config.toml
n_layer = 12
d_model = 384
n_head = 4
n_kv_head = 4
head_dim = 96
d_mlp = 1024
vocab_size = 16384
activation = "geglu"
norm = "layernorm"
norm_place = "peri"
norm_eps = 1e-05
positions = "rope"
rope_base = 10000.0
rope_fraction = 1.0
qk_norm = false
attn_scale = 0.102
bias = "none"
tie_embeddings = true
parallel_block = false
extras = ["capped logits"]
init = "trunc"
init_std_qkv = 0.0249
init_std_o = 0.00508
init_std_up = 0.0249
init_std_down = 0.00311
init_mimetic = 0.7
optimizer = "soap_variant"
lr = 0.0032
beta1 = 0.95
beta2 = 0.99
weight_decay = 0.14
lr_head = 0.00729
grad_clip = 0.5
warmup_steps = 200
schedule = "wsd"
decay_fraction = 1.0
decay_shape = "linear"
final_lr_fraction = 0.1
batch_tokens = [65536, 131072, 262144]
seq_len = 512
doc_mask = true
train_tokens = 472900000
steps = 3675
dataset = "wikipedia_en"
Each number is 128 + 24 x the weight over the matrix's rms, rounded and kept within 0 to 255. Layers, rows and columns count from 0. Numbers have three digits each.

# up: layer 7 MLP up, 1024x384, rms 0.119, rows 786-831, columns 192-287
# down: layer 7 MLP down (transposed), 1024x384, rms 0.111, rows 786-831, columns 192-287
# gate: layer 7 MLP gate, 1024x384, rms 0.114, rows 787-832, columns 192-287
up786:105174152144135093110149145154096161139130106135120165148126086111098169119114172155115113158085100132125108126088115135128103128179134133138142104116134146111126119123128087115095148092113132158159136044180131127151090107122129164153143154139118144146119167088164151133171171168120131120
down786:179147109145137115147113167139115132132120148118122122111141138149116118139178109129133106080136135120150092105168139145146111109111151111170101138166129056138126080167159127148158146167145104113141135159087115125151133133149125126114137122131100107155164171163174118158063118120129128127
gate787:121100114130088133139069138122142162122124131082086133150115056109125109139129159089150150128155135107133112154134104113131147136118091136138123123147081143139118143108143137119145131118129143111075131108179141124100112157098124167099125090159089091134078152108135084160118144153141118129
up787:149078093147146120140115124131177106170172099106182121137155107141162140119085116093158126127096106166108145159147134141103141182134112099164172122148141113073115150135179150137093163121104167154113149141106107171136149121154139157095095137115084152107139157134125094140125086133137110156
down787:098151144129164080156170128083153132079163142124139167147167068170137150140116126116124140149135130161137134084158100096171091115143134152070134082113125124184179145149122144137110161128070109162097144140093125166105116107170128144116125133147147137116152119130110130098127140111143149129
gate788:104142125133185129120115154165143110119120174160100110135109142127138110101130139104136134165096127118143108139114129117159074154107145103134151135117092112156177161157135123107144148129118125097104149112141121138125160131124104144153130160110135144075101130101156143154133090106118148115
up788:145126134155169117087104108162151120134134150144102121124131139118136128120139071130115134151129127114142137157121107126109122150136167120162160097101114149167163142150126134135105148188094110110117148146114123158141100149162128104151137157087115142169142140190130156115111151131111155134
down788:074090137092103118102138127129144117102141159089091112120122148088117138104146126160133108124149072165143104155127158160127106106146075119174135087089106141164129137114168108159148096111129114104122131140136117115129113115153095087158182088122110145116096150142118144135156150109163182176
gate789:116174144119122108138129166120112117117149122077127125162161145103125118125151147147108153126155107156133143113115129143159111114160133130129124130139097123119157093160139099122114109101154115102136132147099121135136092139083139147106092094131131116159144142102092101136140105141135164146
up789:185146110153122160126128133137075148154124154109128109145147097109113098154145152134160148122146110146110132110119105147130072113134085125148161147133157087117122134158116119122137109137148097110095079114110107112116170117102126121151119130117132087133152128095108151136153127115117145118
down789:160136150172119091119120101134088176096127095163112095117097089131116175129112114093151110189135126142123117144149129133109119169148110122130176066133116087140133145136155165100137175154152139090188178100114122166142144120098131179103142101096127128140139116132130128118109120156109124120
gate790:105134124117129133134086106162122128153146110099126086143149134147169100100119118150148085158075132130141133144109116130165121166156102145129131098137136152090102101161115093150144106109171141157114107123105137118090111122147125121106200097120127128112122145153134130151106128096127165137
up790:131180140158176126124137182103132137122080126116144132143096151129138131138143117120111132107137119127132072070136100105120093100092113091115163120112174110152128132148132115091139144129134125186156110181129150093144133132176157110113134123119101107127150105098115113127173138149125098142
down790:109120139109106162108139122133123134088140123105106095106132105165137156083116130159205068092120146126110152165114136155113184114156138158122143125111112133143124116131153108137138083107156156125093164142146103146124122138143105163119106090121142099117117098117151091109095120085136112141
gate791:129120164088121121102112144100143147140161122169141124141157129127131104143110103085128142166132152156117123111162143116119188129100157127128152113098131131145125155156173151131107135117150181118107105114125113140139144140112097145132154132164134137113165116107077136114110087090114150113
up791:119124159122152124119138146089084087158163136156124115075102148129121103117115138115145132096091133125115127108139072139166171097108124146130152104128133122090111138117111138107122118115124131155130159112110145126151142082110120145126125120137142098122137106108151140138096133077119148101
down791:145146121126119147109111127145129108123114090130140134099103116123098098112089111155135150154145148110136141121139112098109133110109132121137136118135167110145110170161079090137079083144129115091137119138118127092120104119127113099168152142114115125106173129101091125111123149132105153111
gate792:099119120088112133090154112139138091062123131109128147132124104169132126109136118098131104135102123142114127116060128096120171117145090166094196125152149039136175210161137139114142133157093119130189098118119088133144163148137135140156152167093163148116107118145145100103106141078109137170
up792:114155119105151137184113105117108154136114120122129178134117128153062155147097146143114099124114128157103064084124129160133135140128085136159158105110126138104143142116140144116139110156103119093106124142129107111156152155168145173140055140142108153124105135111111097121107116094103111118
down792:150111139160110136120145086098181150135155095137119142143049131122126099148107111103141135093180179164146124140212148118106143101113118083159157122127165121126125122127158105127091111081159130102131101122128143114115118153184135148134155150187112130099112079118096153091151130121103095119
gate793:148140158135101135101141117133127113151165096133153101068144127148118113138131106103140152149102133121162102106060107163127133169128144138115126149129139111111117138094097141122127128113155130124143140119136110112160129099129111113131148096141153122148127143118128089138141141069088145126
up793:141119113112109129137131083147118169131128125149106133100115113122117148134135118115158120138091166135139141078085125139093163090121142121119154170141168103135117118133103144148120134112113126090141193090116139144107114178150113137114154103111140125113132133123116141111125105149176129123
down793:163124162063128168156133126130089133143165139118128159131165178128116141099110126149116104117128144141121129175058137120117152162126112096095153139149125139138144165103094129129098099111150145120104098161104109104150118107162186137142125137127140147118163202176136140079131081156127159137
gate794:122136134162128122111138124126138125115144138145093093207114138104125094177113142130096166170125141105122150081118137100106177169132150099075127147118110107119138126119118115113116130132146162117101145104147100169133134128143126147154148116129162158143111073133125132165117136104133150083
up794:083135104144108139152128142150099143144135130128113089146159149125150088163138169119075136104124105127165143152097075131127159132126143133153156151120118146113167109112116165119105171158139095154125101095115076106121123124132106128161077124105142170131116118147085156109120150100112089098
down794:113111096158123112136152132153100091124146131134142148156104142136090066127102123169169131147122159137153155157115114128149139154133122104135127130090140140109146128129117098093130160136189119124131109142113108172109104125151183121117134168152166120087157136073142133129207099139076141139
gate795:093105141126110139191118134144116092160117163116147121133123210142111112173142138127165118146135109121111104164142122126177135122124178123111146115151115129141129111161138122146121138181135117118152107108118112113161167112103139119161133137101098136129128134128114108153097168135162126150
up795:114122105109127134150093078164114121092115130131138111164146110123107114136127128145121147167107152088120126164126113132121149130113113126183090111156110116178162116113157140153145140122123069126140151107179100144136087088145145133119131090156077124122154144150112090140084154161145101170
down795:102096141145132139122121124121111136125122103160139151139127155117108104144107157137147116110146144122103142143105177111125111146157122124137188126125111150126133102150124102114127143142114155110158138137143146084196159139105118127120148148103162154102128116128118139150143129134142128100
gate796:150150181104136160141140131131095138176094171077123145167103057152119134135153123138108137083125110123132096122153106137112101131128160129099116159115141095116141144101138124159106137110112100121146102151130136122157151153099176122155162138093112143126094127148144102107149096150153117136
up796:130176183131128137120130152116134123152130120113120116147135109114124124144161093141140089127101091114119135148097103136135109130133134126152145133113145138145146156151131087150140109065117119115143106098130126142138132142158181070160164136136122109112138163142147134169130120138117166123
down796:157130134161114146116150155116163136103115144140110129134112118085110145121139109123127142127144125136094109136146094119139135117137119121104166121101106145139142133166105107162147160125139141107108172121142131134133161120129132116137155111113110147132101152133178105146146133115164133138
gate797:120069129166148138127133144167130145107126066149145086129153108141100115121158119106176127123101124118161150178136076115126144117110113118138140122126132120086134111140130128134114141156111117146112088135200113117140129108121137098125070152124114111127099128185105156105104103121134143154
up797:129154110105089159090106146125165134088142104123129127129111147163116090109115122124143141116125115133124126181133118109117133138130131126107134136142143125105115133140137103108058165168138135152098079111110100128147117097134162143133097138118059194162144153152134128164115126124125116134
down797:158149119116100132125113110155107114142128141170172123123153087112138102101171127130104118116146145134147158129126140133158136138153067147142159150144121132144140132095114154102146156160140142164125095153140115114155145109061135128171146096116129148125110112121143082151151108124126154113
gate798:179118091101136110147181133118115138135145145103125177164146148092166129121130124041103129128111139136109084130108135136130090156126128133157112125135116146137128173168151125120126136120134128117124138119152116127150094103129145137126143151114127120142120143145087121165130125161117099105
up798:137145128093104136143116122142130132114139126105128133123115110165119141125151117121136126096155136114108104150142196149177146117114141122113091119156106150143134122144125135100107142126141134133144116108124126087115149146131187135149076158149129098133140088100126133110144161118128108105
down798:144122128170115122090091126137133153086067114144151135125129132102115147134149125093166098143149116121165141170098111148105135128065139144113129157132090119097154153099154102131139078115141107117129146134103141128107147135119124101140176141105111134137124107188127116129111114109116158157
gate799:173106149202149110156060147129161150106135130136160118136163145151106085096082100116131096114110130097134094111151154138103116130157133137156098110153140123127095127128091095127131119116131150185117168071083089155128087165145131145113174180124101152096186179114128139154132189142089157147
up799:114102084081152143123160095134101127124132127155171133165125112126078121146125114155127165179130105129116129127124119085164104108101096124135119175119118123117084088119138134075153120091117088145166119153161111102165170125110082136139161098124158113140096076139152101106062159063153112141
down799:124141129180123111133153104116145128135116103082145090129133124099125122158142077127057136129138158124118124085111120165168136124130163124138142092145154120121101146168126110155131146128142141133095144070095118132118111096125142125124129119117153147115128170156136172150078192147129135125
gate800:163127158114116139138142121161097112112115113120131113086100152115142129125120106125146133165140120151164118082134104129111137150153143151084145118137128158117144115148110106121152098102110137166155165150142106095140188146118142121101133160115140137091118166120141117091138133190145121122
up800:145159145112149145174089155139112070073129112132154118151104147102127152136137209120111143124133130129087134118110120082132154117145151137168097164136096126167115129158125123105090133132111103131147118148091114088119110110074146090121131102172115158099156123135145138141137131183116126108
down800:165129163099110152137177142169143108102141123109115154101168160177154140125140118142145119114129147127170158095137089129114159155149117136104114084113112163115133121120122139157159101121116116139121138169138114108113193139090110129111084146128138113127134119126144110102122181128134134160
gate801:161098143107047151123086086127100121068181118118149111128108123153157057092098147135113099162127150084119163147121124091094119163143119137130132103167095114113113142083136140090063123083114135116156090144139116137077098152159168092121128087115153136164119199162149153128098160126127160110
up801:158128160136159165163142120149124091093146138141118095094127113057068109131097149174141124199112085116131132120136161159135161120150158092113157109141080075086142135135148091068155128139122109129115094165087101102110144087140159121148127110095145125123161168129124104153096104142137137112
down801:094134163116136117171084115115102172126107121164135145142111159136105120140151151122118156163135124087115115124129119154157143104146152129191126118134096116153127113128162134123151134152107118109151149152130134129126147142128105116134158134138109148137138130143112127124116128126139135098
gate802:134084142156131148144142116136118154114112095109169124151108150100128116147093118145121134122154145126129154121130150140157143157133146136125094114164133109139135109169122127161118146092166127132116151091106162151122118129107134161098165130162141141122127088130144109094119153134102130113
up802:096107098092094118124107122114174142100094122172139126135127102144117138112102188185114095125120142100122116136141117141124102159150136129115155118139165115123122161177099116154126133142166123084171127097186079116119129140143138136098161146127116122131133147130113128112107137106111154134
down802:130177168136107103140116145112120097126111123105093109122166143119139138129131107147137173069137119136122143168155124085115143154121144070148141107102137104128125157091134119114124101155148126103147124118133115105163103131157107188143177162073138148142124152158123169157107161123124118143
gate803:104080135092131134115173155118107131153118153143120088117182126095112086100128126114157138143112125157130141104114144149076125072130120115097113152114156062093104123106104144158127132127108163131129153128091157163112143117148155155084167116102109127123106140113082109130110084164158125101
up803:121176130171095126143156147132132083110119070103144139079153120077132120158118118149112136127114125091099075124102101117122173138142157164128168133124096147178110135153134107104135121129176095131154168140094140137129150109130076136141108188116103149121117117148129152180113100137089120160
down803:134150126137067111136141166116151091079115124159158112106103091129124121070103106103119155108139122123133059131118120140153084194112117126114146108124152154190088133136134104109103132073119140163161115124124141167099121110108137070082140113111113124131117120100098117143120130147145126150
gate804:091095159145075141120134148111124086133164129152118115094109151118087112137165145124128117130139145134108097143121148102124141132138118131176100155159162167144166140155111136140094120137114140124156121077152117139147102106117104129123106106090151142086144162085101124096133098142118153091
up804:174152121112168120129125117107110142124113139117130098119159123098141147132125159163138138148124087054133115131115112126157091133137144116127130120099134080124114166121131138128140118076109163151149116134120138151145158131190164132101131111165119113151178137129151103114138139110184136140
down804:118105132128104129116102107123106074107093135150146114128118095134130142096088140131120181171114122156174143126142136094134121122104099127103143127117098142165118102105115133115076134141120128122155095127099140137106112165121139163148094143139133164115134125129177102099144110157038117151
gate805:141120105146136099160121098082121114139140168114128143078130124106065121139162124139144137148152118127124154106144119139102115136102136116099134157142123112134131114135137101101118126143138134106139147116116107142145151103134133133128079124138137097112139150121124126122113117188139154115
up805:150134130119147120089155153123069122090145135141127177159154156141064136137154151087124149111134107174159157098115111135124125152130141116135158155146106113104119143138130126136098109139107141156144142109109114102112148131114149161099114129125122117123125163098145151149127121140131157094
down805:100096119151125125135100132105133134141123114106103169117175116107115108144142105121138149149097096142149122127132142185097077190084113121130121136087152124147139117142142164155152144102149125108113124112069136193164160131120112121104114157107095124135147123124138103073114103138124134149
gate806:120101139099097113115133187114141132152164140130123099151147136081149173148123082149134156119152066192086119132168125068163117155125154179142125107110132178126089139110148134133137103187117175154068127198138100080140108136102138104162128124129124109142139081116123070172108148105134119132
up806:133145125119219144137108119116078132094102118129144132146097147107112126109172161120130097097169124106158135083151135096147137113116179158137132092138141077108150134125106134137128100119139094137107129128124104153149161133140138115106128132129133131057153104136104102107125154083141142117
down806:117135126122171164098096173150120099103090097082136138142102139151117111144165134109144098189122090120191117133123080153134133092150133109121133069123107139103163108095127100133088146116121174132112099133131133167159164120180104106150108132117126154112134154142156139128143103167122182137
gate807:112136126146148146105120143155152146104150097110109115136125104151131132119156086128099116113116114147115090121146126142136164135112133091097144096127128077162129175132113101115140134148147094133148132113117148143150089114146148089105119145127106089162138118127124060123131133165121135121
up807:118136105095131151141148157102105066143133139138127157162144115113172140105131174124158122151162102148127173122129163138120105118133115150137112152127122132125152089141117125073159174132135138112106065123109125122140140125136114124116144143123148162113132122132085156152156149123132115123
down807:120094128114149151124112187157124071115167125135110103144127114111134161168147111140117098118144108162130141131147112160114077147129152141172170128095110170092119125118131152118115097158119172141132137153115163140081114105146079191136126152192139131106113144140102139142154128116152136118
gate808:109132137142121117099079191122136145106139142094111139120115138144137137072152099117089176133145183171141097117134174154125137135142119153160109101167119115168109112104169134131123129121085159143142134118131122064112141176124112169150133147101113144140096154154107148122135113122138152152
up808:130099114122118134118104149096144072125097095135137137176142155099140136082181090105152129095126146088100063137129128136124133113139130120143142097160108118149103100132130130121150107111119136107101134142148121137132121111102082174126100097119127112173120108094130157121134147114160158131
down808:093128108158137144117124133161126142145135055151089115123127142104108134136129130119113128181106133116150122101151121092146125136130132129108104116086131122120138117150135122147128138094107135109140147116116115127098152104204090132133114130102097116094096080128169120096158092170114129144
gate809:080125133136116100107142100101109109133143136105105128134090142118129113121097149093141112193137136159122142132151129130126113170137114133176142158115128115153147105110114129153149117125131131108121113136134145154141161109105101084138140097083099152125112153193099165103118129130128128120
up809:099081166155119119138125118151152119134135137094124145143108131068141126113122112123132158170151126129111141116146120116119131132125130107129152145117153134158114135089116082134160097121130122137103125131146137155147132142105152100156109090101150147169100134176121117140155150129099121141
down809:122171100086127137126094129127154125119089130110120070152145159121140114115139084122115092137116124125138100095112142143127113149133141145118120158135171104145157166149159160158103159101123152166098111116100105161156111087091114130137131127110131140124081107154125142172176189129129109099
gate810:147124148105121087119119143131128161148155116143136086094131079083132117150120142068116164157147144126130100126118123111138182130164154103164113145166108156139127106154127105116126090142138148115140127082107132116107170162124091149162163139098145169107152112165111133138143105099118109121
up810:123116124153118154055122063140110123122145108096112124126129109134101151144125138139152094130119136128148112116130084107122154142085113140089145148134132148124129109125138121115130098120133090169134103128114096125096171114107142105145095114125103100128126151185108125109118120164132137149
down810:143117114107112137136132110107108084160139156112142147139162149121096128129139127096203127115080143143141132127155158159135129136107108109128124135133089134183113139086096131134113121159138129145124148084140118177121125122155155081139103137113108122130113109116120166110128082152140121108
gate811:114125122149096124149144132148124129155119143135087090117152122141124141133111145121145109129122103116135092139127107068139097120134141117118136130135077108106115127148136131109090136119117143083130104126138120127140118150103120143132135183129136164120138124134140135140154101155114119107
up811:117153186135124123170106154133175119073129125105145153138168114083140087142130113137130162130148085147137139129130151119126125126121150080108118127139141134120136133115156110116155143118124121147114127126124093115168094121072127143094151104132086124174135134155135138116115090112094141138
down811:162166085090127131126122140139122092165116165112116120167095143149134128134155098085102095124144116127154161120128126203106150145103110172135097093109129102152130134120090131149112142160122104131139109145115120146113096124165147084105130121099091160157155156097116166128133117114201108168
gate812:120106117153121119128123071133115128166159101143134103147133130152133158096134048138133127122158168105140103117142198117124100129115098136131110116176171132137152127157101143119119135118143119145110143054113149185171175137119152156151121146128139161159128136144118144091102129116123159121
up812:096132133122123136117113127132122153131156138154089147129167117082109120155128084123129132166157062146047156150181128120114155126159128133146170080117136141170133169126101097095124090138131075100150076134129142165125146131150123111144141136119169128122134128123132126175143144178115119110
down812:156131158123149161162164140145118157141150105116122098143138098135121149148136137135135113110120158143169128143137171113130115140146152130110096104138100112130124131139109169101130100155135089054100112141103192146167129117115117152146167129126113138138129098184129144162112101142111102111
gate813:113105118092115088132098128126120145129065144152117137126151126157154099163158101113081073106134109144153127157149116150155114079140104196175083118171106150157083121152096124132138148143119121136100127099074151125102111147136176112120131173057088134129127125104156137139145069164084132140
up813:114156122110072183122130150152156095115118086142128124116103129110123173131140106100164127168132154134129124143118121139133127141113154149124185103127157099107185112138111173104144138150104138115138112148143096148127151134125176151101140115177135172148160137105169145132104123085129155114
down813:129126124107177140133130091152140092126116105114109108101130100138138147126120117091154165097104142170121095093118091141129187147122185096087092108112117105138125133091091130123112139162108161138156152139160106119122128101116143145145171049141141082129141119120137196147104088140156177113
gate814:089127176147086110132105120162145151158124143170184096145104136131179102126123071141146170161120133128125148129082117111159148180162117112147110148132103133113086147101110119160124105130134118129053124115127129150089156149127134126153115121124120117128087130112107078121134131147184163113
up814:130134131090161097125120133070135134164128148137100144112116163107121112107147168149155128141139145130130146146159115136132124162118154112130064100149132151133143104149152126135122144130124148109111105135100096116139109116131059086110119142151159090134126133156146126129142138125106126161
down814:150106120119088141165092098128145099099175117095141143110107108145140132157123136086126094105099138131132121134138132153161152143109104151149126147159111126111086132109090149082121144092145101138101118102102132152140127168141111107124146057103119126107089185098116116119145121148148128133
gate815:146104129158089159167150129166151109107103116157136156146176126079132122127181123162131143101089151134145111128164127129081115128085102125119131139133123115123100100116127114144159139151138103111153160117115104092132118124111119182188165110120117108118136116136144120114116103171107158120
up815:161152125142117140120132134118178111114117130127145150163135093145118136127061124114078125119135116122146151121136135086133136128124119192151128122145143152153128124162104074136130119136124108080127138171096111133143154122122133103125093117141115102138095140136156147172120164160168110123
down815:161102124098127126118156139142134127137172115095117129141137145126141092136134108133117146131123086144135175129165140127113116162103145156158172110125139137143095135168127111139121167125131143123153123104093118121139158163168118157120135133107122102122114133132160071154157137129144098129
gate816:132140124125146148156152098098119114176168152123173105159162190107145142077128122158133115150123142151095135127182142113142129134117126112132080121142098114108131121087100132139088134115129103128167133120138121094149158106142120122119147150132094115126138129155131122114135163130095119133
up816:157161126083123162095144115127141129144139096162111139118131133144101119135137129142124134090119120084138127160099122089146154081114118140166210122129149151090096138138121110101116138123160120108140122124083133111125146132127140085123154162149139152082152139141124077149148107094080143161
down816:150149127110145133140150130075147112089127165140114135135151111142180152114089134129134149166122154084094126147116103117192121136133138067153151127120127145131129161122120106171164122059162118152140119118072081162156146098128121101177136138105109105164104166134117125129128143128117144110
gate817:162117098163120141157113133128141114165098144139125156114119122139140112161088071164094112110127152151144147137140126156165156095117141174096149075109136139134095120120096129118137137130079126119133091115136070149127150140123182142121163152100160140100093150148154122129106147128086104091
up817:153116136141141083100142116138139069133139144127166123145099132096124094150104116158111149106141187095144164129147141167150141116176121133111125110126144170102073136116121161097111167145094091152137129134114116126116159163122188110067137139126115119060097133109139163096116127129077135103
down817:156139151109130169152112117150114111099116131127114121091174141157113165145083138077143122097113047138108100073072106138117168132129163157162138141143104160155146137160117098155151188127111118149129130113127140118127171080113120122106128118136103107139134151126160153093147120127164153112
gate818:103142127128127142131159091128181114128146088129125158057125119126153103132101108122114102128128148146129110146122136151119134128119091153119103147187075121132117120096166162150131110129145126141114136128158142137082137109107117110106118128179163171137112140107165125092097151158157143126
up818:131088116138090147079127135145140139146112077149169106143125151125138152146160176103105100099124109145102160157147139114087121163118113122106116109155125156138130137167139127092122107121096142149123096140116113164105098124099071133104118100158127107140163121187135130090139120141092086119
down818:123104118111130138117113087164070148115135108151108059139133149122124144116126160129084089114102157127126154126131158103128098134130130082106139135160162145124131183136118138090093145149106159150111150106068119132160098176111135061104199108088154136115162151171094107139137179115108078099
gate819:118113107136125117131084112124152149097133125094131118094134089142111099130114094170137143135143119155135163170084111122145111149130101125130152124137143146112144143115100163145142164094117143132137126139143107140121165125139120131123156117122142151129169143140127140102154101089147130152
up819:160163154110128129114079115110132114097142153087093147114174080158137135131119118169131132129161129113111099118127121148111155168103181157147085128130167118155115117147118122127119114132110130137103136101143097124094152122134138168122129175127119118057132126128111168163126170152116138123
down819:117132104140114102142108099186119134186122118121164081159135175161120097144115157127148169116139132120127102114115146082134128125125100101131161135132153161162130136108153099122109136172109085156127157161103121107147149109150117168146104123144112127126120120124137123119195131114163177136
gate820:152122109095089112133097152128136110145142110129127105159143106160081100114124097084063130101144144127142139063127128093145134123135136166157132167074069143135141167141118143126183158134138149104132139114066136145109147135091114128141120153119169067167105110132144131155148119123131132102
up820:129147164130145149116087126143076161162076139092135150111082131176160117135130148125123149151110094137128160145125146173128136101157155113159106064152166145101133104141134113157141140102126149152129094138146116135128117104142096139091164096108108136169136147085143127100141156120147154149
down820:129111117180125095135177121165162146136122096131087109146138110159067144144113123136113169114111139136103077142160140137184087149143120074141130147123144086175101147106100102099127093111112069136129104122055158135145108088121115141122143147128121083202091124057153153118162150111126077149
gate821:122099141135086150119164108152118143148156157149094108170083121127086139095099087114110139088139133189161102163156172121107112100162106149169151141158110121169126111130114130134104182150139178135132144111135121176146119102121123093138131111107166184096164097103092127128141150121131138138
up821:128166084123127129135144140137170150111117119080158093127119115114142102117149169137202124116146140141158110112094110156120155145166176122134121149123123109120149151173142118133135146114109108091114124124116134132109106130159155134096118147140140093156137126126130127122125137158119162104
down821:170122167128108147062132125104154115154095133097111126144109114128132136106088103110107143137079114129172138148116131118117082139107121120126119123151130115168166156135134168118090098112117110161147140082104165087147179113119135140114120101123165113112160124073161127109113171135124105158
gate822:126137130113153171136135114170100137103157146150069111147141134169083131123156092103109195102134124152134130121111159099103087108111119092178114133127103148131163118105141120149115161141105133094134119138118140145141152167147151118148102121134125151164110122111133138121129108134124141101
up822:123102153124098113131091153129152124127093137115088131114178090131105105139140169130106126093083112083085165175092138138089137073117103136143108107108150130103151101149125126106095151112161108093134114126126100087168154140163132109148153171145185107127103133130135140152159161112111131134
down822:126155154136154114147171097107144128124143104168171124115131151106184152116114148126119129120162133089126133171142143156174140092140153121116150126135107129130145075145107110139109134130129144096143146084174122137146147108133095119111149120130110138141137180111129122100123104158136081120
gate823:152125087133167107135143106117110115133136129164134127128105096101080134103124124128130134160107073156156122192115134128141130160081116125089110135132109121102147133179153132145140108109140104133081094085152125164120135138105125105140157140151146138107130118139127107099114117108171122142
up823:114093088138117133157089125098125157131088130143170146080138119082130122126107083100098165158127152093101125100095117112137093122119141117116125106135114081110129124134146121068141133137118104128134114150134186143144147120109109157130117124147121145120105120166141133128089087112134144134
down823:174159118155137107141175106123188146125145107136104118147128119151165105156155143112124154155140129097153104176101159112096113140096130093111153121131126151138134138145133114131149132125129125127097160090134127114124117110133128078138147142120142119130146142132117080162130121146140116130
gate824:116115112097164159155092097135136106119139110134117122120140141120154093149146093156129170137131135122117107124129126107126116099087167153117050125137116135116124151182133114124135108108117121116170121109107117150106121095154136105141111138185144097204144148114096119175137121094159150127
up824:155127159175141159101131130173153128090165118149165124104168115100130176161104146136129167111159141169119099153111138103132157139084158139142101143036115122124071129113130100123149155132148135128150158076148141136137098110113113111155130135141103137122121153161141154140156169109093121112
down824:146132108159143154111159117145099102122152134153122152163114143121165173123129152140131162146169134144126156126125119156181114116129112156147133131129111142127125119101118108125142119074189064124180160133133105135140139095086152128131098107108138116142174141136156143160137139112143113119
gate825:093148075136100103162122159143094123118147132111131133120150132134122122127164133134158089139085115154141150147124110092127108121166181145177156122140142151155127113132122146040099149116118132089111098112122149143141129124128132099157134164180102149151079126131113096124082095149113117117
up825:136081105175127112117143118163120162109128133109060116150190103151131124134107126123094161134120135160124178101157119122120181132150176133135165171096145173104105133128104142144128104166105144151093180131118145130120097132098129101080114142156156085144092133156149134108138122082127134120
down825:100144129083115108133148154129163102157128075156138110156132111129153116139139128115129103115099122130085114197164151133154148126148129140173118079120137147166128150171100142127088151141125129106134101109087138155126130150143122145105097139117067090146084087129115138130130150144138118179
gate826:133156122145120134131154105131126112133122125128110122156064160174108104134134099140129133170165183132163202084145124151118117160154105123133138110109106136136097099102099136085105128088149159136157122135130124093129167124137153129142100172145124157129150117135132123167116116145087122190
up826:123152138136126154170166075132136132095134138131150127121107128163115146110159125110121121111136166131095113126126108145126112127138108192135122104093157109180082081111126164067133158068125121084140145136141119166123136116127156140121147131137125154121122116123117126116142124153140119122
down826:142167090087154158157162088096152190141150126134101124092118144084149113116097156131120129152126107105105138127184086114137152087117122119171123127103142124116128111132157139179133145117105126098121117112131129109170124082151057088104104160158118132118130136155120139142099117112101150112
gate827:094083134118129142169058133062130212140096090120155084161140118082065139112106107142149108132112089135127113155098137100076131148121102158110118105132159149111145096102140078145122104134108187090079154141113081146107120165073169119060060090135129144146160131104107145105129137079115195144
up827:103059140087143137180122096071138124084107117119149146165151107111128153130102122075149138138149110166122027134149140130121135187135136099184152121135133152121100154134125125131120106139103210126084146115081099092158162122151163082115095149104151121085184136083140155073157155138127117117
down827:105144102114094109071176136189111078113126140071129156078117125152158100128163161134096107097126189108135136061130103117158140116130159142125080144114142134139107116128105153131157162096124099151158104119139187111133140116196095155159164130125118100124095119144170147127112126151114120100
gate828:099142154152132121131140131130112142149150141114121176137150113100117146091125104105124140154165120131118143076155121136070146130116080155066141145147120118127102149125138128169138129112150137148122157134118148109153082101097147139123119107135089107099105082166083138095122178130110150136
up828:158187084129125112119098134077179121168144116125098174106166106153119194132139120079140158081118145157148113080153163108131109142120084116106135163167142128084138127095104135109132079198151121143093114120138098145110089120093157114125129116090092150119106140130096137145102102096095162148
down828:119136126137161161131135132111165135131084158128136131099077158145137098141155106148144103145103134109109194140096112116126128090178168106133132116159142134154154143166158155106126155149096151110135093088110157151138146156172108141130125155169104123140145158147090153103141125108125083056
gate829:128100142152141151142141064116105090139127154151126136116125133145154100142135119168134132139166113129123124152144119139142105169114143124130104166129116148166165125154100105116163103115098103112122117104164152186147137183130135110180137118106126154141164162157140135115148124123099124111
up829:123149101121162145114117188162146186108131161132130109120135113117141090133153131135145101030129131136154142135095114154122110148115130121122117121152146138132132133102135180131115141181118114141129087118136133139165109137140107141130120127169110133133107122121168114142087170139153122124
down829:165134162127137121135159103138166136112145123135130115131085115109147147090120121084127152100151162105107133055134120109158181141124133128149132113145142134147088141114154142145138117068102164139155130167125141108136169100156099142158081127136165110168139085116091113159108119101148121159
gate830:116091116133121091155094133124126139092119139146132122135113166106108142150137121116068076130173130116116110097159125096137125142123140129119132082105112114128160159123092111094122160149161137113143152155120137092110078104116128078162143171168114114107097125113151108128112083059112143138
up830:124127138104142140091132096126072126143123084114155168112111116122122137103147121152139125153079142148147140127150140147118126107139095127145118191157086112111098108100131135147126085153128136123128120128110133170150155128118146169146179121091107140123139084163127144115080127151119093099
down830:154118113122138129120135115183122117139151140134136148139141119122158153163123120150151139135165135137121109133128142109103106116101136114154151147116161154134133184154107142132106120133168132143116127104115115119143097139145120149155105136128194163092115110112100113160156141117085130168
gate831:123115182178154115143141112080145087104135145155130131120135144142140190111144122150148118170179145120167108129163117122116095132129171128127130101099130132140149142090134149142100128131119136211099117104076138139151149132104151116141139145155107061168155147163076120135151095128151138151
up831:142147150125123150073108185117111155192132110156101167139117114071103099159089137116153118117163084143113136131122169136103115123115114115139093155110101139139145149089134117124186097127115129119145095110163154134109144155133142117096146134126120101135114110152122141123130136120133078115
down831:132140095121109111151138123094107154121125127134160120141143139114115106101186094071110122119121142105117109143103118107154140138082086102123110110121122156116148135132121137095142123170121127165127132139108104102151120099090138101156122091109115144075159119117143183155130136099151151114
gate832:138143124106119139138178109120111143126124147135122077103138091097152102093111119149135157141109135153162138117138124111151123173118113134154113128148125096097101161098138118101118175094111134146128117139145147094093112137127125145139099148131098083114137111114141109147125183136153091112